{"d_model": 160, "activation": "swiglu", "norm": "rmsnorm", "norm_eps": 1e-05, "rope_base": 10000.0, "bias": "none", "init": "trunc", "lr_head": 0.00711, "grad_clip": 1.0, "warmup_steps": 200, "decay_fraction": 0.829, "batch_tokens": 16384, "doc_mask": false, "dataset": "wikipedia_en"}
Each number is 500 + 25 x the weight over the matrix's rms, rounded and kept within 0 to 999. Layers, rows and columns count from 0. Numbers have three digits each.

# layer 2 attention key, 160x160, rms 0.145, rows 134-139, columns 0-159
442505472508508476507499501531526462535514490485508504483480523554473519460539528540502496497489556534503501488513473461480461504484531501461490494467497503502483490502535545478523461477494550478509514497483502497505501511509491461503491504514494515457483510530493468512464497524513472492504498481517477509471495467519498497474521473461462527513487494490494513497526467491487500478528520482531529530466513533506506518488502502514499511512517489515516505513514477500479512489525476
493502530518532468528540530473506477499472517518481444479526528484439529504507506456500495506505496464492484498512462523508520479524529502487463476482514523497456513522481483506501525546477510530563487526494497493486501521477515517510481497553472498532515510512508491496515497486504512494497496488493525504514500531495532499508520501487486506534499455494465504561503472486547509514547516493502536523503504503490551478493493514528499440543544510548518493474465507506484502520476509
495503534489489512513547502497450480498476518516487468501470541458469516512528464463485513506554456475528505475481435521480497496478477521497495495499562488526489486550524521498476496548505523540510526547540448496504507486473490498492495476518502429495458473494486510541487504537468535482516541527461480501491548543456478496480534496488501500501526497508489507554494475535528543469470509483452500522514504495512505488531462498463510453537491518518486483543496535510469515477499502
514507463489532513471530500531496465506494517530556531502486483505541484472521469505456481484499526494530519501535481507491466507488506493469534505519519516541501492495549503463482470517519538443454517481506451482521536521520476493505504512433518452493448468526516502494534466514491517506512487488508495533493519540498470525510529536511513498502495538501516496486540504504485516489468490453491487480517473530505494553474505531469526487502470508489459507519499527496514503510516491
474501487449514476456544498555486494478524484521541519528482472503534492457517473518488489487513498519503490491474482537482501492486514522499531493506513520491528483463506494474455512537495483509473477534516492473461476451522500488530537484488525486485474495522494510521513497519491510504491553488502465501480493486445453470516524542498481526458460554485500457490535515491496500528478524475508462480509471500496467557509500527485499507527471488474473460531529514520497507489518470
500509488485494500495534476562521503513514474456500517523517459471508475479490492547484491493482536516492513489530527505527484534501536475485495539488474508456505478452492511516486492488473503509463522484490498511496508515506471498514515513474478501494512510506496489483493506505522475534509472511532474489457461493532494492472477479551483509476478526527506504489496517493484494522494540467514474477491528488490484536467521487513483523484511484449521505472537539512503506501519475
# layer 2 attention query, 320x160, rms 0.153, rows 263-268,295-299, columns 0-159
493498456479447457507485500527530502491500496514544530499494501533483474511510459548567508488491491494465518548522502533512511518473523494529550470505526508483519460474519431531509504504520489510560536544522461476532497479531518479472510493475513453495507486524537459556511518470486505502541466577472466488488494463467475539511477471522536504524501501512485485567500523463493505546428538522529463530586500496501463480484463535463508508510476495486516517452454562539512481542504549
497479447507508471485508493501494509535494514517541505533462520539546476554460463504503489494479488512453502504491518506540522519503503493470490496496552509472490480481479417496526532497508510509490521474490507475539530511516498522498489444491505491479527444488546476529487476501499552488546489563475508472512508490500436507458499495487547515529460491482475483523447487479524509528488464592502510494581482515482452472491489487466510517514461501509502496485488521542491503518479527
500481536512510524464498463505487472507504520494509502515468455492498520469487526447474517487533530464520487477499511478513518474505449502477463533526503490508473501533486536511510537476502506503500483488485534526508515505488517513511477531482511513487434494484487497466486491534533512508469503469507552503505500496544471463483552517493509493492489491489504509470505496501522474509560473482497491496463505517514490525485499469498497508483518516512504488528534467475521503516486499
507491530507558502478506511503497483479498513521481489516468486508502519484496476472484461466523509497497502471511477522530476530516498520475477507498489527483508488520526547547508548490457525514482497474479512502492520540532516540535477503487510516516484488499523522474479486578530504483476506465492536511520478538489477485477518529488488500510511478495511495493447479488513470479508438495494521513462476509491483524515493472550459526489504482508517510496522485505508511483499471
461487530495532520484525513463509471491489522498479480483525486527508548476550520465479510490501532513547494477501491486439509465495490523515449486505520464496522495540499545485490500435479493486485487497458578559493508487494477492457503490502513491519460499504464519469499506538521505498481502444507518483491509478511528470517504504493462490474477527505493515452529500495476453498567523431510498502448529492534490507503521514493479510480500468544484491488521478487522497484510482
487502550484525509484497477479457476501495520486467436510520471464485508509516517474514520486533525489531510493490516452439508481514482536495460526491507473493499513532449556480505504440472478519424471440441540520482487511483491487480466496442529503536497531502498499450485478520517503488482522474466531495517486514538496470518521484500484500508523508479509543473499496530480449517577482469506528485480522467545503506470526486491508503467481514552466484519519450497519499469502454
492523482462446474549477516482546473506505478478568523477534532548476492499519436551541481478444466531498526476496511521484514495462501479525561448492501486484536497540499451497508493516544460515573541507516453477485523490559534498498453518495492483471489539515512513549527493546473499479526495509473458514456470496491511473517516514499486489493477489507548461521482541503499502534481540520488470517548490488481504496520416546528463500528490470503489478489483562512464519507516526
494496508501484497517548515498511507500519498489536500482477518499530525511503444516531488469429468510497488498471512541518540492493493480502526496512519484490505488549492482484496499488487501520511524498484482468522574490525491488511472512522536497522505504488537470505485501521498537464498526520474492527522507473489492515489505498470521497492501517522530543503476469495499501468493526526461522506547471511500477450494463524477474497500489507454470474466504542489486542511496555
532497513506512521432470472475468504478508476509505496541483490485474530515481551465491517526494539429498475490511506503522499423515489522490457490530500512506482505486516506448471481509483515534490483499506507521490502507475507506494471510503483483483488495457477504476464506513507520508471475491511508477545515530508498483465486488474464503486510482498454532498532477530496486494523508461507497489459496502533491516473553460526516485465462506544473507500518439493497520510458474
466513520491499508484499490523491468462497518521489500527469465493494506481481533470483497472528505480478493491507491484500498469521495506470452487515530531502489478508536527534459533491496521508473493491489515535495494515492491485511518507483510481520510503467544504512473473502524501527492453488504527484521478514451463488490514483461511486494513448517514482501512493501504505489492484493493511482480461509487496493484506490517498493526484477520509496487529474541505562538459495
512471521482508475469510485456480499476483517522469508484512475524486535477497554450468517508525529481491493492523500509474515476496454544536490478508488518524477495475516521485490481501513536491478456486535554554471477476463505519445526499486486501478455508485464478492477471496534492488469503471513531466505505449522491451497465503514460491506479504470440500513544529487488479491515490463522479506472523502529491543521548472479506488492486481563494516483528456473560496521493477